Part of a small language model's weights.
Size: width 256, 2 heads of 128, MLP 512 ReLU.
Architecture: RMSNorm before each block, rotary positions, no biases in attention or MLP.
Training: a variant of Muon for these matrices, 320M tokens.
Each number is 128 + 32 x the weight over its row's rms, rounded and kept within 0 to 255. Layers, rows and columns count from 0. Numbers have three digits each. The size before them is the row's rms in percent of the matrix's.

# down: layer 5 MLP down (transposed), 512x256, rms 0.0643, rows 194-246, columns 128-255
# up: layer 5 MLP up, 512x256, rms 0.0907, rows 195-246, columns 128-255
down194 099:158096107158151152078137166163149146080136150159127114082182104099153115137139106123081107186088164083102113125147107127168143171147146100098122107109101126187118116116086151142119154129120135129116155201091138145061132049121063099139102145168114105074126098088089191135204146087141113110125093081127124140153173126162198124098121148102074155153062169134111123116135100105123127089142
up195 099:131179094103128109117166068152113115113067161123157116152145095105153094103184136104139112082108202119090101102125140164184117197163114126127087169153154123134150112165197150087135127135167140129063116131133094176111140136186117107094164106145154151104159081146140106091109060135149144175117101055072066139110218102143074116146136110141152126179087152106226091137137134129107096154106
down195 099:160131174198155140151143185175152157163138140169112135166154187173112103109166092139071117120179125118159154114157099124136123097121190116152179136084102153110137129101123136166158054139189122110168117099143133111109178061119125118116130123116109127096117124083166096124206106183157139076134083106154183109111057159171109121102129133112174173166113096122085158142075105100206159170103
up196 104:034145162104148127196095156100073153149123165144166115100082195170167105123116103067068084140130084114146144185133153180134129105142170133076089100090101124064109121087158151128181144128137127143160135129122087140176143088088131166109129085106186134136123180124191099184158119130114089113146124162083167134147142068124047118111110126088121104117138109100164124135195082202106157135158
down196 108:232136098137189091139138135143172161079155121150152103142189142105151068081132121160101175116129104109122170140062135135119055114142054134130109063109102090179121123096063127132159085145151179127103116143120140115093122127150128147113101176145116126164170123100159095094077137164119105132121112126099104116105081173150160128141192093121111143125101102111128110115110125098107141157140
up197 099:112141083145048155105166129140101134186080118131165147146112127097148134086095092113144159087169141086143082072151166116155131188124179098036101122117086090091130126152115142122181119187125138122114219115184149154181097118131102126104174138119099092129097133110163115156087131210088126159123099242105141112199122125075131138157143094072123135157085117091154109123103125156213139056160
down197 103:108102079111151130115148125149173130150114091131151157105108129174104122138143155139193132214136088117113121177113135134122098096185111130207181156119130130181116162121145156110123095099154132155101054096124101137053097137136082124164081130136119129165132091173113088131151128100158076133113160073180092115088113161116142174085059083172096145086132153130078148074161126079082117211140
up198 098:114083154137105126139155160113188162146117137083112109179131114140193122177151144183152097114121133068145152116134098148145131108124086174114142102159071157173143114176141083146129092061113111152084158068153172084111102144145113151113131173140140104139073146139094102123151121142083124115106118156134134098129182103171134200121081173064106108078138132110111081114158091107090147140101
down198 102:120172112100214122168165109140138182106187090131148111105137092124130201081161195091130124149146159163104072132102125145163147152078143113203148105133204137084128144072114193104105176181079175077180095121124078147117157144170131098093140116199151147076100100097182096148168129103140189148113157126102083130133097119125128143123170125163159156088154140126138113138132102122147111131171
up199 100:133075161113168149099141146105129111077103091171147085125069143136129159155147097168126105068202145086173141170117178162112102041100098177175170159094089113150165155157132134118089200166105140146182097072069155141100137095150139125127176144067122132153123124126106149124209109150136124142143146081114090123120110128121092156109095117158129150080113087150158158153127074068123098157119
down199 097:201104147128099174093115136158152129151156119141089147172164104221150112135140173145140185128082101154138091188125081117109158151137103113143139121155122132173108083134124124092110141104133157112146150050128084151073193164070114144091117088130149106167124105133109125085126174109128125112125095141110114134103151148079128155120131121134131176118192101145126084178129144096081147143071
up200 097:105106143119104164157135143121106113119159050119163171107123111124140151122068117081132190131114064140105115132166248113146064129071090125106112157086069184134149189110110092099123170151213130100156137161160119127144124156130110132082155133147172102160112141118111142134106133149108141134134095189079155162135171124156098097090175133151126144101085132180212177167117110182129121099130
down200 099:154137192095181053142108180080113151172093136198142090203187174088153158087162228119107107130135161170145083103128141124122151140142128160118129073114162122182083168120137160085073066113136103097129113116140165118109080103074119148159125144073154123170137202140150103142121100102114120092151169130116131179211160130169104145068132118108104153122101156090120172116111146135147190119116
up201 107:122115127201105154158126116107128137090166069160162122093134181050186137143168195125142150187095171097129109190134144098101111111119131224155079140136159151136108112166092180148179157088122100071108161127099119110164096104124124111081091124142108113165129129202135133171142144152127132175124109116130137167163086123154147155108109147166112133132126114183134128135163127142125152107120
down201 110:087079130137081144130156137159109136093109090078097089144086100118194157112124186057206152111093145166131075090113081144173144198092149125134173128125116116187153136107134136099099139106157065116097106143171108152101159113173149151141151145167109173192133113137140129130142182143161121143159055112162128159212094156121087078134203131106138168126137158081145146149070155116115146068152
up202 100:116151133195102129161206224182151148164129121167132112128147155152158137123157184134181123134173155121153166144165127126091143162182159102107093116138100128144115162108131128097063155115111098116150122140154135155098155076131169130139091110144133139208121107101186118107107116171111097090160078150091183121165030123094173098178139149135134074146154109174131121106085151143138136131118
down202 097:141099072106193066144097158094081174127077123063176146137056109136135158138083131103118174118149136128154127188116140117143084113037101160192136090078146162174170110125165151156138104162169116074130110100058137149167163104141156119180123085135147133099165152066123202157116135118115142169093107133160102123114151153157103136130156174111140145167130139104129144156103104078123112119145
up203 092:098099129117135087143098143092029166123132075123118040153160127158145141164039150111122095178140153144114097068067123144111073086114162130142159093166171112100153113150084119099112164152072136154083118115110102129124154104131127173135132120124068112133109079097122146123086139184163169117084093109098142144174131116128157157113097133123071171085138116119152086152162141148152178126132
down203 096:138142089139111125103181091164196118137163091123110168102161106169170107067194131173130100092101118068130172144124135168158134115113112153058072183068124127060165126094162160139155127101179169155174114136105083117111136158094097108149195101129170161143111144134150134082192135111109099134156111146153097140090154124114098160167140125126121114166138177195112127148156123091096153118120
up204 105:114094113106091141181129092125158179157154133113100159110141177077159116141110126095137109165138104129119168228126150137097092055142164141111109094069131132096111128168161153101128144121136103135096184211118095088169132124119143149145111099096103088088122135175090186183103123173122100136170129063115119127027173141143129136116119163141193133053112094136127131100096087128142102157128
down204 104:154117106114112129180101139048128061143106164106144109128106138098139072149065151138114165094106104126109082074161160086074159106119115090145128150131103130080113106151177125165137130091128151147118140137111157135059094139116145120183124069148133137127152119118144090114117214129143154178140137192113150146145119133140084184161082110149159181067155153126126128147092117041148128096136
up205 096:111134127095172173116138115205124140142103099128123183099174171156194104170117148082128108129113143116150142128164148124133109136137091126138088155074073161098123055167133091121122125078091089140133114088176102159119107115170145193127129160149140123134132089189087104159164103148111111098155171120083128087131185091116083156099137065174198128105101188068156118144178124141105054130120
down205 098:079104142156102138124105205110134098116068145106095113089084114128095120169133141152127106116106129095098107134184102181159133072161144151144148164169096152124203133096103135146091130132151111141124152139089160093148166136062113091138172132096125080121125116143104170106148159117167107159081137168207152133156105124152116147172124199109112117143139147172162168091132182061099134124144
up206 079:146145128139149111136057096125116174128192103103113136067116029145046115103164143119084107149073142113191174058155143073171160145113097126102182127163146130163082111098109134131148187144130121079115172129130077158127119117082094091150160106081157155100077081103128099126130136108141106146126121081155120137139114203132136116131114187145169098107171151157075146124120101093088132048105
down206 082:151181150120144155106151183142205102147113102114193107213141185149187156112119111154141079087138117115107100137121079151096113147168176074120084132116060110103132167142160120191125094135086169113121101124137157145104145084127147123140177134151146132155128126106107105140164149154091183115132114192080113111145139111128156132151105115082056146111070093139173123111158113128174088188116
up207 102:115129101187227066164135089077115142159170102243153190107105121152129118116131119106128054166102150101171136062142161152105136132160113146138184134073152164138136137053095118102127120165126131085119076054164116130142144162147139158154144091089140129151077114136126134157153187132130115176037132104166106149105130090134102172083144127112146116096092081171089119155101112081149175145145
down207 106:075122094154074118059156139156128102082132155097120058129124135168091083143178085081114132121156121129105153199159074096088081106082128137133122085114181096147144142144146113124096142147081098113119142191144148147121129078122146148133080151132149152061128119133125180070108063157165144131124172137174157072102135123100143126131091107124093157137236195092224091103135109160137133122165
up208 107:141101084177171137029113102152165140130055108119132104089090171105120111133120100109173169091086180106093122142103182125090135039137148170138136143103147114121103128089092154122113076199070104121064156101136154146160129107103122155120142137066135080110144105107151095091133105124165073154110117172122206108137116144121122124115104124111149142168079092129117138135110112162135114149120
down208 108:105128149095138159100109083037082112119121102146124092136080142124143094148070158128138156139181115132176144121096060124174124111112175123120086125150114138137171175071201118088153102100161138126096144145156198114142108144132108155114080158100109140133153164126108188149120111077133117103121113140122148118143166141161192134148105135150098145098138153116132130112169139146124139121107
up209 105:137116146187149129117094047077111163070128126076145088182116186109199167139166081150177170151116162062140133141128092119120092156087104120139142152122135109133090113109081162194095119109104116182139077148175098092139164108119163133128129182141134076167096123095116142154138159139179148175130116135101135102065191132116141160140061107129072176141116143158091142126110134116135110117113
down209 101:105155125077161088126153116069163087129179144176130178135168073136128146181112162096114061134169166135101155151161166095085053065171152120097116106158125154105110141159110124156144193102160147119041125084105152162076109181147092113200137128150060161127117127109111085063164126131127129052129113118132113098096077123147089135154120111062164071135150139149166105118109161080111197122116
up210 107:137046072127142103126165121086102107118127143118153117097142198140122108133117096179111092120131151158136105087053128098151171101152131158137106138138136125125135123082121174121147143116143148144085072136147088116110114122136088140110083112145095122157165055110125116152193070150140095074124120174099140152122197151103166116137100129097113103128070205206100145122129137154130139126103
down210 107:031170160124100139086125094161178152135201142104112106164108130160136141117148183073147140123146146112149129094112144086113166110150130131163143105129117197070140145169141109133110128141138117097134159119110172160127117132124138091118116128111148104154100150121187134138110127145103145125066155118141151084157051118115120132202173119177165136102106100116143135088108122129123120087197
up211 098:185197204120091127140116113139129133077144169143123176153171129183181098150105158184061128166065123145151086104124088136089144155072113132169185149129114123136155129160134121106131125157172140143154099146129114124086109103134148046079117168171118141126120143140152153095169148165129139079064112107126158127113138109124109144186136106117129072149029143132110102142191149133113080176171
down211 103:067120115124156132118195134108154144130109111152118083127105137079085162130161150105187145134095125125091174093077131103222130128157127107131151124133172161176075109121156134154136134096081090132108134173094132129157094089089126151139129098100125139100151129075144121185131142106118099214185161043117128139172145145117141094085150110097159156128197085110082177099122111083090126082148
up212 100:150121192115104163165129074207103131106139109088137121188065119162116165139112147139132109131101117133118117103183174116134104140129165159157071108162147018101139106147123186165132139100116165110109094133130128136103152093173141149147132166083095155111129124127128129118132118136235109082123142167160136144177082102126106155165114079106080102107111151129115126129137168108140147120129
down212 102:086123064151138172148145122125138130122151112123121180089186130084070113186171090088191151100161143130144047153081097156083109150110120156121180145188160189114132123122102099144148131161114078146150226205150119114151104151114149144121131140185122089122138112140141119120149206125066134113113180153122065189146151163130132112139130147107106118142160102122131103104098188145184156134182
up213 105:080161161099165196124130093171116138157106135120101095142166142076062185049124102103130088099127139154108146106123166119129144097122140119107174128138095146072124163142161115148141120107129111089181169114138163170110112164175153103180190137092186077067145101162065109040193145074125166132134037170177113130155155094123137102109075155078165156136120152114115102100123125112138170118149
down213 097:140154116134122118084102131104089139108115119120134180160094155141150114144071189107163108136048110133128145149108117160148160087116130118104143118166159088180128138164107151089146107172183146137129171127086121209102106140130081121108113087121122094136141196165142101133113082153139117160149106097170107159095082101081147115140090132150101067182091162164136073099101120120144114116131
up214 103:114147139073092092127143134122147076197114183151172122184184147124124123110155105160098129110175125144104125104110147099135119078102112106135093122195150141085130089145123152086142119182118119113152163075150128145155173112119156072093167124144126111170063117138138168188079086129145130114085110137192090152122100144081169091109141130156128166098101119123101070015136166176183087155101
down214 098:181100134205095155121123120171072127079129049166095140166112124150105107086122146142127104131174156111168147109094083136089128187104134156147111144118113105140105175082153134140104153116074139121135074203121111096144132132104090178153142098094150148090156179105134114057165103131128127169135147128045087116134156092176140144118117120099113070124186156138166119140139021063076159081102
up215 102:099125059125135172166136118182186138062166117142095084134124122145110097114121112140095108124103105107121124153132213103143162175130195123182111112110059123129138133102121131169114189105108140130088180193149120082136120111156114124135186186127130100098152099137119108143134095171111125121118112059139154103157177131168130113089080124140130171159124171162126090153147095119070141140158
down215 101:130147124078139083068165114109092095091154093112102086148128093147072181166126117145106122218138160061083203168154118119146071092126110113100114092113082118122069107110133098080135086129104161174171153164189202124179116168116124142131102102133101102120111162117168132113128119136143155150112179122129082122144120154131146081125158109097136137101125123070155115124156165128095064075136
up216 098:118101114193148159153163086177170137147109086116124161144153104099115181086129120107142122090132139117115147092026077119091141172183144147125110045130120136087124169153157170088128206178159094116098210149090148187161101128172142153152123117118120119143103123131149137176148097130115182099090134134135126137154176131100178103143049171117036172114109131128144137114146111074157159113143
down216 101:149151124123112122086126170091112144126114132167131120106099159190183088064129141157119150191173107125100099128142145121189089113108140110146117150104111139178188117142114141123124109117109146134142068072189116088114175123104103163110068113115115122146143120156086107083111144117173180133214113133186171093100168131148122175098181121123164119145114145130146124144123123131069144124122
up217 106:125150155214146197154206149209092116081119100207148089142145140134146108101101100171111120242158121112154106131143159125122072079062113139086141140109105125129117133146077140134183152135144138094159120125096116135101085128107124148130122119151119118166158126107125153139110061164161101136128098148062154086138147088104096176088131082080115154119147128150168082120136135137107133118094
down217 108:164139111145122113197046152087156109111071124134128109115000139104139103152131178120106129153152145116088185134156146103185139140138145183109125088153105100132135111071105159129127189119099115126151162167107113078128104150076079068137105108105163112133112084114124121116140109163160129152126156127117188094131129172103123130168111110159169085150156120128094100135155090146135194194092
up218 102:095123089105180132118094105099112098168072126062163168154120211155130162100130152116140115182119135175207064152147136118155160140119158141180090150122137139069083183101097142119141153064124116144173095146173032178133151215193177137125118105164162145124191114165170131074171107119134156132172138094161173135135145118095109152109085119119134105118126080154085142123110124120191130101137
down218 102:147112214104105106133159112117118191120173124131110096139124114104136117167088119160073179127102138150130169154113154149044164157130097121123202135146146131137079084198141151099147053143189120115131117126136199113115145115122119162136121133165087137117100131124073166131106131061116104105140141159088159104072108125084175061115160086143093171187096131134142091173099100102105131162118
up219 093:127142093128143147121143123096187157051117125162195166147090118181130143157139085093128151102109149165140137159132148112129102092142083125162098146079172164165102166163118174128135186140144171155209136172124154192095152126074104074135124122122140157114091149105072135197140111076111102120141153133071112091140107082114045166075140176213102126135123192159101101123176111048131129119090
down219 088:097149125152118120145118109161107126137185140126137072152157137154118122158142100157164079170095165130158079118136122148137169166166168130093115107162058134137087133163160108153127125078078121142166176185166135063161170153162089157117117178119142139130097085136090062117132123107196181126128122127128114138177142157157121074132095158068103147058092134128111130149160123124135143110103
up220 058:151129139103174128109166131112156146150097113133063112173125067132121116207102127156097096156163111124045106154117093146070113113088130075086115099148185094135053140133128132160107135082130164118151162124131075121148105124145156144109113209122100169106190136157058151160101119099104172156148160128143140119165092177105156129102124168115120089117082113136113154137077190108128122123083
down220 062:109126095175083166143125130159101162101141097137223159107113146175117132079133109110116170089134121141150149082127121111182079148175127163158139142042063138053174100149136128103090114169075130146159092147174146146113142141136126122144125038149185097145076118084214115115167121151117104113076071165136107145107179122144106153170163095121114163101125120146146089135185125148133120105174
up221 104:170105144129101129184106165134157110140126104122101085120132111129189110156040104098177106202109093118149159142133169126133173098125113168145127102115139186067121173101099129175123169112061128139115141158127086156195131107145165146174120162079112152115134191147198110138076083168138163107093174111124166097175145121047135170127114110100105117151153104199147140144069136116175167177146
down221 109:120081179154122094133141145135173151124118134142119145159069124094114125129117144035130179072146114162167144137157124121102116149129093116101150096074114147167146106065143067149134149138150106165132125132202140095148119140095113121137158174118173141182155118170136116063089140090164108112159126136147114112094140090121098142092167114121061182192091093130109104092094097149145081083095
up222 070:132155159113070067126113140112110167074095120090094141112067077130129104175145168110102161157133156123101139116122086124127122095087113149124128087118088127175146093155127096168151175105126138158081144156130194111150109139056134129121157118179182188146051129124132135120169138099109154118118152159139117034119071122163103093111107143110082133157103122157102118209108087126078161085130
down222 070:094116094128188196129171115125113159142153105166209132150150112115142153111116134167123135044099137109148147149107122147108078153158166126122113176088174108038138178136151143139076095148130105117170129116116104154071162095163112156139123148097136096136102131126129082141153118179111105213090110108109102189139164143129132197179143137099150159113107197163130146047143154117158115176173
up223 104:093078113075181138183125112157132122143122074161127107122090133143138133164093102139134151095194123155128051121131127153159135127105120117122169154130172103087087117085122176103117165120044152114201066139113178109117140153092142146084153122167205186097157103142170142113106138104130140079123096158074161104185085114123152163115188158097130083163109150140157117139084195096084150142142
down223 106:107119113112116090163145150076117078124125134145162132181131166135107092092134116081164104128187120134154140062186157071163132108143105117134115186156124096093126117144182114129140127146141141144097166158143137179102101084146120089145128179162100081121255100146116064119117097122152128147211180160138125106158123174115130051106082103123143158082120166127116137123161160138196171182176
up224 101:095143103188134114122152168115137156129129130167167105114144188118101099112131074081133116112102108105176101173147139149157147188115101165080144118116137107200129143157087172114120105168130120191076070099140116133065110086189100134105165054120078128165110083163107175150133089166130107065097095162135059098118138161109153163063092137090108127113131114167085145141100146080093094160153
down224 099:179130104125096132183154162096147097154108168112130148122155074128137145098063109117164119053135156176115150072056140107114124144148149119107118106103131100114097131104115111182103135101209105127127149136139101102226075172093126097102154163132033110136128210106096168057075156179068160149134179060110144130123144136207088122134117133152168128110145134168113127096163089163126107117105
up225 100:127095133158120081146143133121132041110120123105136115143151083145091177113067094149129121116154109100110111132108113126142171146117103152155221145193146170065050159112158121196109159140105131101098126153167125176073134121114152205164159176054084177149121166107097134150055137118115078141102094147114092157120157109119129136155121136136185138098045103092191108138182124144082122142158
down225 100:118089130145189114114166153087106146154149123146163102105144138112193084183130101127099191103126120181138130144204165177114076124125136089102103112101139108183124106117115161071175114101137085195035120103072127108150088108142146107152125155190183143145135146128158137160095167120100116121139091105169120098123164172126153093100093141116109141130187132131095176120123087136195106149108
up226 099:120112128105141101106125168115127165177106107183192168138119057191173127094126162081140057158072098155127156125123123116168131114146088158109153086163119140087093141105169120117154111136127147092143121083124134097133077182177085097166114137142123128101117158110082095179112057105106086078113127098118149097119132112084076092153124148127117202158122086121165137176159169176150145186172
down226 097:100170122214081128143116140136142138108129039158165091100154115102102161165125098096140185087138140118108138128125168150077100114081153122172217173116140095147161137153109133107137155138111153161145140162076088207144099126161126163149179104142078121110145152123154176098119152108134131192123131173119147158178119169177104117110156121124137081138111080120112121106091136140167158109139
up227 107:120052089128119146112127159105064092145136107160124106143081153115170107141166125067087230146091114127152130074093093204096116156148113147096098131137065178159119116184134142124143113164146125142146139148181086147161134187070107132124146102144103064110129116100110057162162153092117135141120177176218170132097168164111127169147079085135079130149153158154096139165142168166088175133089
down227 102:133118141126157124138110064134161108130154121201074087146164140155193139122104195143149103104140126145145124104106109115111161150184178119135101116192143165128152081114134135135118138098198135102045148165112140197000153103152088116118156059109165181094118115180113152089144153146151107110123112074119124171152141088173113103171143106125169144144158133100138134086097093140149164101119
up228 109:117116098127150138158163142110080084129169108125067153152157075117124193136100104067148175094162104141067093120099097141106094111111158134105143067150130123092161158113135180121180098128163108142097174176123067095159170157146092137128131135137148175119118141118121108120095119105086065070089135144157180096137141203125111124151139153078106162211115145151080082179148128111107117134148
down228 112:073139145186109162066131134094122115121135195120137107100076167165142078160107096131187117127167128124144136122122114123101135167122106090162100220122140104077061147136124092119105112120169153115131151155107124168140146127051184180149103108171141098157201133106068162161135128122182073113121110124103118127110094083138149042090144101123164138096150156143177126083161154160131155090124
up229 100:118121133104080158117184090095102101160078124197084170130142127174174144159079132127150068159089123088071069103089201158107103112133106145139126115112124176199102153161132162077145157157155140090087109181164151106129192139157141101163148160138142093132124141145170214094101068128153101133166106124157115124168120089113182099144151123164127073118158137136052087168152166089109137153135
down229 102:119209082082163182121111090152140173132146182131139094156142114121160110148148105138036131092169151128162092095082094127141147151107161106110143115138170086127168044137107150085118119150124171163149137125069135099141078117162140124121070142093105139125149116077134155154129163068061153193151161159123126125107146154176078147105110096116093156126126124202125096169143142129113172081130
up230 100:072049169128088150120087145173108149101141128155142169110147109095100114104136130133166120028123114129137168164168157117143095149134083129153148095162130155114183087121109120125125119092139098129100122130153208124090156161174106132110061137188123111172092104154112149134100129107158129215118133182110091109162126093133116177190097180102088108105132100145158131128165100074106086143186
down230 098:109176119128116170139116105113189095135117170095111104170179095132177157203126144107093189118112166089140097160085161173152143101069163121134109070096086082171172100102123136120164082151144098112126184132059102116140095049105149121116210117134090159105129131109118184144183091140128086095127152133092194154108122132114116124041118140115152138135132148167091148141118119176175167102141
up231 100:125074071139134088111138093147161108147105130161118083098163113157070126100121099087146105120117163122120147088149156123157119136167090136189136201141120138142137120162134133102092142117140094091112098014109043159108164176105113141167116085177122136164139146125063132168114127072131149131085067148190069140129098157151134114127080117164120142101114135133113147139130150150129166075156
down231 097:102153152118082126151066156105069127103140105166107151161096159107195130141086106145145117160177137176136061164140101113152106117141113125106106084095081142176126123146156128101144061121114112113163154183142170136186135104114142117148125153084135103154177126149182115182116134194114130101106185117150141123085125095092160174154144126128101113143116156015136160146141128154116085117142
up232 097:174088109103131121105204140119145141154100098150123135114143191119144155181133137166096168062154159099113169157113108189121159107197137108075114162095137113165130184185135154129176044161163109117061097119162132155139108083111187173104185116105134129158122084114114129066137135140121135119174132102130111102095108187128133113135170102134069131132135195128140084165129152126170131133116
down232 098:099180143159169111148101089078064123160153129135112107132125135093084087103172081123123126158143131138135120126188092128179134121078114178107169109093113121155062097111134075180152131124179152141133123135161080103090117173171127133062130113188153080136085160167136173167085124126113059156149144079131120171051065130091087114173112152052121105135140124129065147159115180186167086111099
up233 094:165080123087140141071151155096158108054126144085144122090116169167130112110121102156131174158098128114133110179114172135140144141145199147082135138083117118105119104111136144130144168162016165131138120136055079162164061103094140157085135167166119050088100146177086076150142078128139141188162126175115179125088123145114150076112132135130120213139110118135163144118143140105149149133194
down233 099:124130116187092154162109113154108133176114171132060134141165125134070135095203075072138128107139082182126173095149075109122123157097092124174132090082118077176118086075159097116133074072235142105083141098139121117147176156132147136111163096105147191134156153120123130131135196132108090070115115057108099108141115135148163143080170207129106110110101144095115136134175152174078107134095
up234 104:087127113130120137151150102160107130113146088172078080176110128098113126133125192094133111091106141125146163151076144141166129064137147093133122136103109095138104116099129156156142183156157141082118128092152139101146113098157158114134124129211111154175095099155122120095129099148129135144094146149152118141142128163140179093070125131133098156148085133119189085101174086083065089108144
down234 107:135113135183081121136130120094127108153170122149110184139163140098103155189148092198085123163177125161130129048153137158099074119128122080151097092128069156140158112113086140044135121124090066185131116159120104069139173133085085137156129163151156156099171134176140088152075117130125099046157115106079117105093178140166118123153133097158108085214157141127096133182098086107106110099111
up235 095:101113096112189152127094158142179120116147122108107112080143125124130134101118161094149116104139133163150100108189147132158182122052115133160086093178127136057090129152128124126141196112162116090123124139117138118091143122094139144069130159141127142133083121149117161160080133101161065169110165151133158086138203106061137109151083177131153113141127163216130128128166157104091191128126
down235 093:174117167155152143165127162069100120130117174084152143102112113074113160145126213112143102070110108160178159085133144127089141149098129143136150130144116109166162160171092164144097060068125170121105115139059142181105092148157120132147189179091127053100107110132118088134051103103132137075120215083148110168167116163157143098058109112110151122086135126119136187109111090121076109149119
up236 097:118106172134125137137164117169101102122089143130150147125157152110175171132122158106095132128166176088175136090105160097119142156111157137196207100124131117139128158187168177117120190124147130116119151087138097126123110178153108177129159112186150130079156148131093125127173123137150107155126131120133119101180142075152064211109138094142206117112108182083149125177156121096131084199155
down236 093:152160122161123093108038113126122133122149110114099091154120151115099131108121139179088154152117122110127123151161126121108174134144090146101097153157076131133119113133153104151138075080125134063089149084141134108185146097161142088109041131050127124116118111110119112156089139150136161164114124116074120169163063159157089081086095170113119118140134165120150139115105106134103111150115
up237 099:132122159125148157094201166110124063104104165082170116096087127165163098151111105131159180142152126146145179116091097152141114124126177090133123113113103116128124138153142144098169165152163119100104161170059103097121095077142171103110093138110120102117112147131174116124152136129155097132135161138040167087117123118132099171127146069094163170092145126171076104117115062119106168150118
down237 101:150140131154126179185090115139221178123158150170126121149151091115120112135084095058139112052138116142069104182160175133100114126177131131147111132131109116130193093094088071140088098134116111133132143146128118069111076122150131148149143165127158177152138115114106115120040110138111113158121068073160133164117141156121099095115175137208117102168164064203149073117150108081145097167090
up238 100:129116144108090076082092151104108128107146079121131140147107112159113180137123165051083135165133114085109107091120145089114138133077166158118099142062116099142108128134114156094151110192085088148095124126101094141139172068117213159133245165117111088109137113119094031163134118160093132131105177166167124032128125176108160150111151111154167174116160104097127170092108131101142128130103
down238 102:071102154143152144076148122137121158157085146108113111146137175090170098134090157107160150138125116124184145133080119190101151149101122126103135136075128128067106153108203101144195097082169142130123104118121162128104090119149133103150133102137163109161164155180153135122130212102152110125201141107097134159123058171175108109115155154153156146145107130097134157187162138101148123175131
up239 098:194161134115132109127149106149134145118124124139146091062116134093135120086088119110138170071117155121101136106099084181156110128079181124137120156125071097118145113183132138074142122093112157093091128098086132190106105112139138144115072155103099159211084183154166095118122062084154113119127123114128178122112114098186155232125159141155155140123129150085134134140126148127111145087195
down239 096:079130125146134139142148122099084124095155134216110189147108119173179145154119171172100102180081106128103102166099182135120135139172135181150150124141198112134132147141057137164157125086096124147134096122152192100117149156092108109075162111187167150113164114085145146118121168167123125118150177138097134113088126133136108087131175139161107090150147167168123095144123058172134110165087
up240 095:098148103143140052153139163091108137148110161185129117129123126150132062170123071119104126161174097143120085122101124092149120097134105145137124117130141127108134110114112122111132085158094082127116095119169103144121158150122137085171101106042167123156085133080110153091097145096147147089092107101126082117178103126128082165147108113105185145141207173107106121104139079154127124107151
down240 095:081102103173104132110118098107155112134134120170132155129144146044153183132088130085159116134062158102138135131120115074112090126136105125129087170077002179143160164122145144088150208140168181116090125099172113086123126151133066223147137108158120123192105101145133072144178153132094105082154174103134082102098171133157132116109100101120097120134080094052121141185097166127138147097082
up241 105:145116168157134090066142130116136158098091100174126133096145138112102124127113115105123111124143125109122068135103180168096105123159080144146107170127144063118123174150078133102085141180124091169163129165107088110195132137102113145158143057180179058183118062129150081104127161099134170085102168161159160123133126151136141076082140075119118107125087168018080126131094164119204088165128
down241 104:117077075093144166187182111122118141095147080117178171133104091179153114129144040142123130120076152142135137061159082136123099101142085166108087105173145133152135137113133149134113082109070103155122141078130116192094098125100196069094135140145082131130220142081118212178146091117179115113067108082126135154173112111086137104108194164163087135095107117196150111100150142169077123087157
up242 096:111194143180079137083128114112196143101090162143136110157152121142137141093135112161157136136103192123124163151135144128108102104114131119111150079044157110143216134069171087087194114112130086133148139161135106103084169178140151089123108102071120142124118115123136137107113148098145145186176069123143130077087134064134085100107100137166117103117117129091093083071116124128158198207121
down242 096:106100125176138113115153158120068115185155167114159092177117112134100095161143128096105141140123143192129070149130109164134167179107177097122140063130099102164138113133101083122141156114065132084112123107080178182113127155090053102118114100126117101176159128138112129121167138115108124131084160090130173165153124128124154136114079197127119110163125125123134089140067142146106079113160
up243 093:106159113121185073154124197114173144115143128160170148182154101171117139043124145199145157171120158139097087103084094068081139118136151114202141167108145124159112141163152105134130116151122166111122138148140132135128145111118107130150122111131110064114134132173087150116049076128125147182163102098138121103092139156074148171180129197125144095111153094217090103147070156123149218132125
down243 095:143100126208095148120175099120127092156077167131145056141103161088086164186134175065190069119076193167149144138201085133163117077140192131126138099167147137105197123115115155174099143186086157131171134145111084124138122116117135109158089160075173150117083162120157124122157122163075081092110161167121088159093104171148130096102112148125076151190082175077090161081131148094070097134124
up244 101:143126105125089148083125123113169161154140104130132120106159102108106159077107124137138147137134162046155158078198135146121185149233141118103119161034100116143146144103140098073126124125132144144106132148139093170094173177143067149117153072058090113116136158154165082129173168063126166168090113115140099173078117097138148164132122179100147151106126091158138109136214127095191167114131
down244 101:132145170138167159125145155142105054175149090180136108192140153103120141176114116158138141049143092141131065158072116156134125150124122179152158089162183143123097130142139090096183163128103134116135134182088151091133143141108111119138140134133164147068190153109146098128100135145080088101093161101070142061123120109086129109105165119090128123083116146107142160152133125077119126121109
up245 109:140129073122095151107173160076143128072151142156149079120102134124141084102103099112162103171083206121160134097070102134171157135086168142130119127151149122119135144131180089096138154145149090131134088139108170104115092179103140088111083175123093133189061100095091078136161135140131151158157127126129108144064151146168141101096153120161124065171121205180129150110145126093095146118079
down245 108:106118141132124065159121136146148176145070094081127147104072087161098120128196142048096168134186129067146098151158131115131149105119118149117140139077143104137116169156089116131080132124104156172143090114106095140134159123114134146160160136140082150161118141139124107122138111078145124069051093191122105131168124093195179181188160118149116100116128084173175121176113116112183100111161
up246 096:122091124144079124111148162131082141131138059084077103165155092144194116137163116111153178113088103091124167144148062162112092159070134109130129103137168105136107173176163089172086105140162114117083125119152113133142129134130127106117152181145149102165130095151121067164155140119179139121138140164105175133110127132166162140105121108143107148188126086159148143119140071120085150177190
down246 100:112102123071164177164107155141060098133130127137171135120088146118078133182102154121164098098200099129172131118084151118144174131117096087191147148171129103152166112112095158100108094132170117094115130112119138059111096139147143166151117139140136118086141189104104125166134147054106134177189120050118087061192054102094132080102105158123178167107157155082105077129119172130191146142174